python train.py --vocab_size=641 --norm_eps=1e-05 --rope_fraction=1.0 --init_std_qkv=0.0326 --weight_decay=0.062
Each number is 128 + 24 x the weight over its row's rms, rounded and kept within 0 to 255. Layers, rows and columns count from 0. Numbers have three digits each. The size before them is the row's rms in percent of the matrix's.

# layer 2 MLP gate, 704x256, rms 0.0928, rows 617-633, columns 0-127
104:114151105142153189101135077118168081094150145117158104130173116107089090139106177140131137146171125122120144108111113137161143143110099130140073119100118130125122126106125152129087171144097097136105114137119102106153127128131129125108113120178141136154115130111111119161112133095133169111098077127142132116122184085164159120155095112143121153144126151145127132134097145077107117109159
092:143143147113101114115183080134094127136151162123126094120132137166173162117124114127111141146112128140138127118103067131161120159141108103106138135094141154147143131085099156110096129166136128091106139137118124144151126144095105170151092112140074152093083132103096131123149104098167150113113113106107162131180132110132138095136150133146157114132229124154119141108134171126119098085105
104:173134148142141093187114105156183105096104117116143157094149157110120139118143105108146135147141182124131111102127103135120144135133119149111108106082098125093124138106159132149092123135130149136140125051142125107167128126089133122125076098131137153164092132145102113115139111131157127084106083126151154125133150122123172156117134112131155102116139109136159171139112138131098130151110
099:120168128132098146133097143113101092157094147116159108116110113108139100154122125125095115122154149118165085115142163142096121130132132144091105072104123115118120148159179111141166170140141104124125137155116108093186117120158124125099095096139131105163099097175148066138102100125136114115155130093154104190135132111111079149136089097131163096141136141139161136152092131141132107116069
100:141137087149117118147159108128128078102104138118147094151152158172136119134153105125117125118150159170127130111082143130087127137117124158131125112163123143132122130109094165114130158079107118141126110144087125084097105134104084108171123174086152129095091186135127092141165112171157149143144129103137143148132131159116163103092102090143133162114167120122145128126094145137112136122186
103:126160093147120124143158087145154129156110100111136113161116143139157076155128123149118152175102133171124144097122130094135097156111145086103115113109125128086115172137150128105146127120130149120139110126125114165148118168119135150133115126125131094168085086126142096101074075146153112115137108121168143132157164120159163099124103131106128098117163124151087097119114106130129135155128
093:106118170187156160146112161096153085129159118101152111146157145130132142133123132107101146081136172139122132151125120114118074156139125144141112141155113161094124179166129185175127143117136132131150163161155100123125152111127136126127148128136155116151163154149090134152120121133150141162127113134161112139115170100166145149121105111172148112087118149117109166175148175159126128194101
099:096147121146139168139118127186104140160117086106178112127159134148126183114129149161122081134139134139108137118119097106112132151143167126154124125097150122134099158107102120114135145179120133146143168168124147141110113136108133149152085136105164124163122140129131143140128125086125141126140145130110110144105162110158144125109122115096135095112141102202129127112095084143146122147162
101:121170140091121111111124143153137116112143108118087131071117093152119128115104193110142114120110150138155121096141127098140091168124097121147100139179143089151108113139103127109139154128097109141168099153131103122116145180141127140168164140148124124180145165119097106109124148121170146144145090096118138184118099115111155113101144089153164140126147106128111161112122139115146121121122
098:162148151104140120212122113138136153154090139109083132154148140143168135203132133105121145160111100133157179143138135069130153134140150108148142156119116137154119145120121154095140108156140127104134125153112145161092091145085068127117130120113127097107110078148106121134159146117114155133108113152142120153143101106131174123100118127147165143106135134102130119149110151106138143150125
095:169113106074148133137107135095140112144110121110179162109166157099209143112113138111147114137152144162124141157116143131115132154133108159118086150152157073101104136108150136135112122135117114143122132149111097135099129112072137099132107196105138084134116136134095122141130148098174114165107111114121104128116137103106188109154110117139136196126165158142159146106120095102125138176141
100:112121156137103162114083097131099095114138152139198136145129154150171091161157121111127123144103129116094150107120120137144164146094086125126117151101128122093122128117163119136193145124129124147126126127112155136126158166107117137135134122142164080183120136131118125085112118089151102097164118116118150174115109128150098146171136126085128153129122106104124122125138134170136076126128
097:123125115107119109084160100116112110162138117122104115113140140137114148135158123116106169120179111168125144145136142124127135120139116125151119130140104090145118111102142089149118124136108157107088126156094093117162140127138156168128157132163130130120099096102122121085108121094145151122094121110179096125147098106127152163106120125115138124118156134142149110118117118126123132119158
103:134138092156118111147118110086156142155128143103163111103137157122114119090150165132151147125141125162196126084140115123145105129150114131160163145154139137148125125121115073155181128136111121103118113108129152108140105160120129115107150163083127131149154124123110088147156092110178142103135068147174114143126115157149147149127124129142133153088095184176169115126142168140130167204131
101:134148105142124122094134130126164128134120153114125155123155199192167187130115139102153116144137150156136139123138105089086097113152128152117139118155099137117105135105134151111174101099126147109151149114116117130150085098135087123153168140121158147125129132142149112143151127114106134143137105112152128124123150089109159143117127126098152166144154136134142117114103113151104128168111
100:147140096136155102198132101107130125117177139084116154107122130115111133116146132122113145107107089104136118097114117162124089123189071134134118101122108135115109100118133095159123089103124109061169144108112143122126082173112161153091170143183097118121142065127138126123156145141119130130122116140163158142123090136121161147098144108164139120128127102144152117111095115154141122139145
098:132122118149125147134161154118170099103149099107129121100165171108124111125156147133134120105099163097197100087103136184104163153152127139172133153086110149174130166097174114162120133139121103134143139153126136123130138173162137144114102127115142142124099099137145107141118119143133134119203136102168109127134150106082128134140143137103181102090130109103160107110110112063124188139134
# layer 2 MLP up, 704x256, rms 0.0967, rows 617-633, columns 0-127
104:109110141110154138162136112137145099120138171095140146091156161160097121117193131146143120145120103142140175109156098124144144115151098090093137155176172113157133136098119124146150083129127146139139046075175154164162081163123168147148135095137120120142122075109147149131147107086108109168106127118116117123137144117119118142143144136132116138180129086122099140148143154150140168148138
091:152144142101113144106153109098130114129194124113078152133102096134132171126116106124160081119135087124094139114143131064121127153136132132121154134128123167149171147147132154109142116137117107149130151134155160125134135114134101139110110118171124150113114111126177126153084123066138116128151153156136095159168163211139129119139135142134153103150112144084094137092153113139167107095150
104:109164128127138128150093145184170102151112107122179099135138116115149160154146131130174153132120107136137125133164081104080122166147123159134119154111100151126087131130105146103142122133105149143114138134130145181088137119125151084075108129165119125124150169138146123148134123100100131121157148133122142118123141162167148153101094128160121126139127149146117101177084182123147124105109
097:152146092117135103147118148104143113089146107139148130122109095123097138137116164078155113166140137121094113131149141115101129108109105173110125109110080131121141104134123137142104117148127128105166168111102116140115084108141158143102121190096110060153098129134158145093077142142115094148107143157132094124087134140147151132110153071119088115157112168098109120142123135124111127096145
102:118089143170149115100101111115118135138135119162141177112094165109096154123054136150103158139082130142181119119129095105156140131121136132161130128108083123110140110112116145145140118123161154135113097106209120144126174115127157142078150109146079126129132109161132116100116161111154128117156149124115074119093110152148122121107083144122140119138143107100149131133181116154128117118121
102:080145104171118124116098145093086124157105112155122122133126107132115161122136088104140083094129136161162095136150153175145120118108116118135114089116106122114157134121154076125125121099153160120162127154164142109126136146139101128150070128121133185102131160154152159119181140138157120121127124143160117119128138129117065141181127149091144144110153132095168138131171110176127149097129
096:148126156136129166153121127146118081115159138125132121146114096171150147109145150100093118124144148093154081116142144103143095133132129099144101130156127123137126182154142165182154120088183150106145132122123104151121139148152074096131108154149147129150120160140120152100139118161119136165115132136132124119178125121143183136154141163095144098114144093086090155140160171117068142157145
095:126119127144118144149093140184142128149155110116141158125116145170159120090137108131057138122107143121137086172132158143127145148119137084127168119125126132129131157108119157129145166106150153148122141128124132142153160181103126140061090170115165145168123141120113123102136130129132058131132099131114138128120126067109161115079135094136127106105171109117184094128106099141161127154163
103:128131118124116153138143138184182168155124106139103129122138085102167130118178164105137142122131130128115100102141111145081088103086124130137086118150155097142125136146101116138143150119109124107116087169132078162098167154139135154169147099137121124116109188126138093108142157127163138102110114104134154108104095143137156102139126084141094153107147109146083115113157109121165133120183
097:142145138106050116128123104114128177141111141159089164087123125110112097100107144141111140147135143172093084130098133139133128088129088110116165109132181145097138116140082124133125145148158135148135121145161140147125131148135155161123130145130132148130118148143125140081165134139137125147128147126184116127102153125098109092095154168168151127126149143141145149150110110139165142111141
095:115170133181143113116126121113138145135105134109132099138145139147096145129087136118181143134093085122098126102108110188147168142143115073110169093137127165150119132160137143136147134129096131116099110112125149121149111144177172161139146108119151145096135144141113094093111107123132137091153157133131131118141146092157098145112126124173109097102137094144116069134147170171120131127120
100:134135133121134097131102097121146108076064142122108140134157092161151142091164118107140150176092119133149141125113126127160128109142096190128130152116093100151140122128098126102130111156144148129093148097143151140142096121143149123114134139122134152130117125101113125103096117137153073155117147124091141153123108116157102102143116161174111158152139111117085166162140168161101146122105
100:140148147124104135132146144118157135130099116092092144133128089134116117119180132119162118128130131127133098096142085115098110118143175147125123138173134133129108151141139111113140135146132134170137165101146140083131091113111152120144139087074152146133124155124147136133133090123127132077161114151118096116109155143119133125106068101083147070143121087150144137107139128069123152139154
105:192110109150105128102141142131160163201175199144121127142130102098129138127101087119074160115135100157161136125097111125078108135121132140128165168116162119131130126111073072079129113095142108122141104122142154128131095157077067141106165104101109120139150135130133160163134099132172131128106161115169147092135139129135128119126144112154148149133130140157125131127156156066111113142074
099:108143147098127094132118128158130077079115118120123119131137127148109126125154129106084126119084159091147136138104093117156160132164173122144102149140059102143172134112136086115139163167144080103118092142168123067099071126156094118109190095116133153130092148144148131152132094175140084126112147138100152161104127156123109140098134146137106135118088140100149126109144146127161116154124
100:137135081103166135147113144125106133124134137103126117100118151112100086129111141147118078125119125116114133116136127134133124077136135133101150132135159156106134138121167077133137119124144123100143084129131155118118134129143136125149118098150110160132121133153103115121117163101132128094082119107157126139138147139136153090155127141123122127123141093112138098131131131152129077166173
097:098163157124095127138125101163110087138129111095163133135092091132125121107139189145152152133073136164128118088110163137152117119173138128092116146115134098127126135105128162102112109141101098105152114140116106136112075149114128139111144169119087110175140094103121137112119116112119107148136147106129129119147140154125118125100121059124093148072128154133098126134128140126083115097155
# layer 2 MLP down (transposed), 704x256, rms 0.0926, rows 617-633, columns 0-127
104:112133114094125092099186125150159158119125140126138092102124139136122090124139141137134104134118124129124101138139154140127135135124157116130115147094112133193117191055120134111140160112100132133119151094142152101147126083143150133113098123194117150125111145129153109148092133115129134139134111149145117121126166102162176154129148116117096132159101142158103093102100158087124106117123
094:141123168111120143147124120116128143153106119101094079122140171113110111110115141136132094107102141126136141114133142154105118126077161109117126077116100164121110115156146093141088146171161122127114108134122102088035163091152131155106152130116171100119171101136126132146178153149117127153134125138162141124135128114195149170123133180124124101148093155133129140161139140140125105100138
103:148179126141132118124123097126140132110105169113163110124108167150094137124131121138120099115149153122141071079158137113141094149161144140121127137065193146166144115157089137115184111114134172092149152144105136175132167139137163123128121155109133113129107148089100109131095118114129148095112193102108138107113149140081107164104107157116097126092124146124121163144159121133144093119145
099:128133109132127103106115098110131163216131123116167079129147108132132133105152087166094127103120162100113133117115143123122131136146143114174140081136146190134095139138173144153100153143185141116161110119122110093123155142115123117162122098155122134143151134092116127131128135125148105117157165149119108148128147119136111145131113097090151114137157126157158121139130118181181143124145
097:106136089136091155112118126109115114118139143121159126125145114162162144138147120136109153123138125145099144084139136106160126103162152148122129161122157139111104113113102146158123097112125126141120126115111144108144098142102084105131106127167108167138089155123125102115101134157117153131186110092115106116124124144140106055131114119113144184093147147129137091080073121154111117101138
103:128122111078145132153096105102119144128133125113194107115119118108127111089143122112131141101155143081127151134145112138143134171156181112154134127124128145133100119131096126117138147143152145141175156158114103089154144148115115145139170132129149141126110117144148100112106134123159147179132147112121134130114162107131142135111153104159128129110141137092132130162172104179130075112110
093:125080128153160129124121146107103128074113122126104139121119157120126145074109143080108100110153120159153107144100133122095122147110125115108115116159162121117083155142125165081144121129114192099108115138162137136129113116157100114144149118156169111137144115102131173155158131130149146174108175158148105123091072116142131106129103146129141160116135146136155165123133131101151119110133
096:129063156053094160112137153116135110146116149120130121118121151124113127088119173121167097164101120136122110107121136118112149144119114098134134156109143120128139096139138142136115098136111146120146129111153151112130115101117140171118148087063132135087144150114125133123142146159162117154138171143115086120161135132150157153144144140146114108093100080184123134101125164113120145111156
101:104135148144127124116125142151173141103149128113123122137112089092115103115124154127122113169144134188118130118117158159074139125137104091136122156145157106120091124125132108121138111150115139090160111129137125139103150106151104096113109126143126148149172142081125147155161125126140168116113148127111190098135144156098124140130112145152168119073135120130106190095138104115149142088155
097:147124122122101151121148140099124131144093157125133151102098156148155115104121072135123152135113111160129110151148099125165166134079153140116143158148125168111106122116105156121124166105144117081108152146139071127158156150144152168126137147136120140126144125137102169089146124099130100098132147120148122130167080160143131142091106137124133120101120105112136145151123141142171162124122
094:141160130186139097142135135135082101183105111125108138128093135157129136129146115148081141096132109136108141110136122092115109065164138124147152091165124139121150103129109113131094124091116139139138085105147185119150117117142165122137097095139153147135147166159149150104128109134092134133166117137152124126102138110094117132167140172088130112108090117168111154134107138152142088131090
102:119085110113137146127129107127119155138145113122115116169124131135173134128131141153107135118150143141115114141118146141132147169114131151166191151149126126132167139124155163153087114109115151105146118164126130123087122141140081088124133150153169055105144149138134150135162142116113102148123133125155130123126136134119175161112110113129151133126131098151151104154104152119120157124151
100:188130131120128131104121133112155163145103180161137122142088132113132176144163138122129102143109139149088119094137172146133106104155128123107101107140117142104115109137118153126147153083130143131139156167079130105120138129149094143082129126115180143119144160117122133169128125138147137091145099129147090100146111124119130104119119130094114136107117180170128115160081129137107144141119
101:110116090141174155081120118121126137076119125138149122137124110145139141131123133112111150136121110171065142126124173171117149145155175131111126117121106126129156117134165125108112161143094127172133153106147146112104127124106108106111175159109107135142105140096101126112122115084104139151153113092085136150150124090129168150123100112139112137165175110090113139127095173104119120129098
101:087183093130095119156068158129102146135120124143146131154134129120157112167110097117121111128122140151136146134135126133112145141160135104118119136133076144135123165134081138095103163146159135120070139123133143165139142129144116142147126109175157104151109135108122080121134133144142120107127072136162139181142146137114150183102141087139124129130144157114148142133146113171112159113169
102:131143140112092113105136116158147117130100092154123120130112134157119158115131144127102103143131147115143132157157129180110122117141124142111099102183143125097114132154080153171119129094108122130158131099144087088151135102123135138122110097150129105158158184135083131116086165109139114158110135132152134127148141132125095114113139145187134178093119091109100137133164099127166158104122
099:084096141116087151096120173131140115102123105126096111129118101106137135141128138112111112123145142126139167084110124154118121132101143175102111102113130144117104153136122089129130163101152127093092108101113143093074116122134137140088120136146143166148112085124129123065137143115097127103088120110124116113119147113120103136107132113159131094131102111113112123151083168124142095109145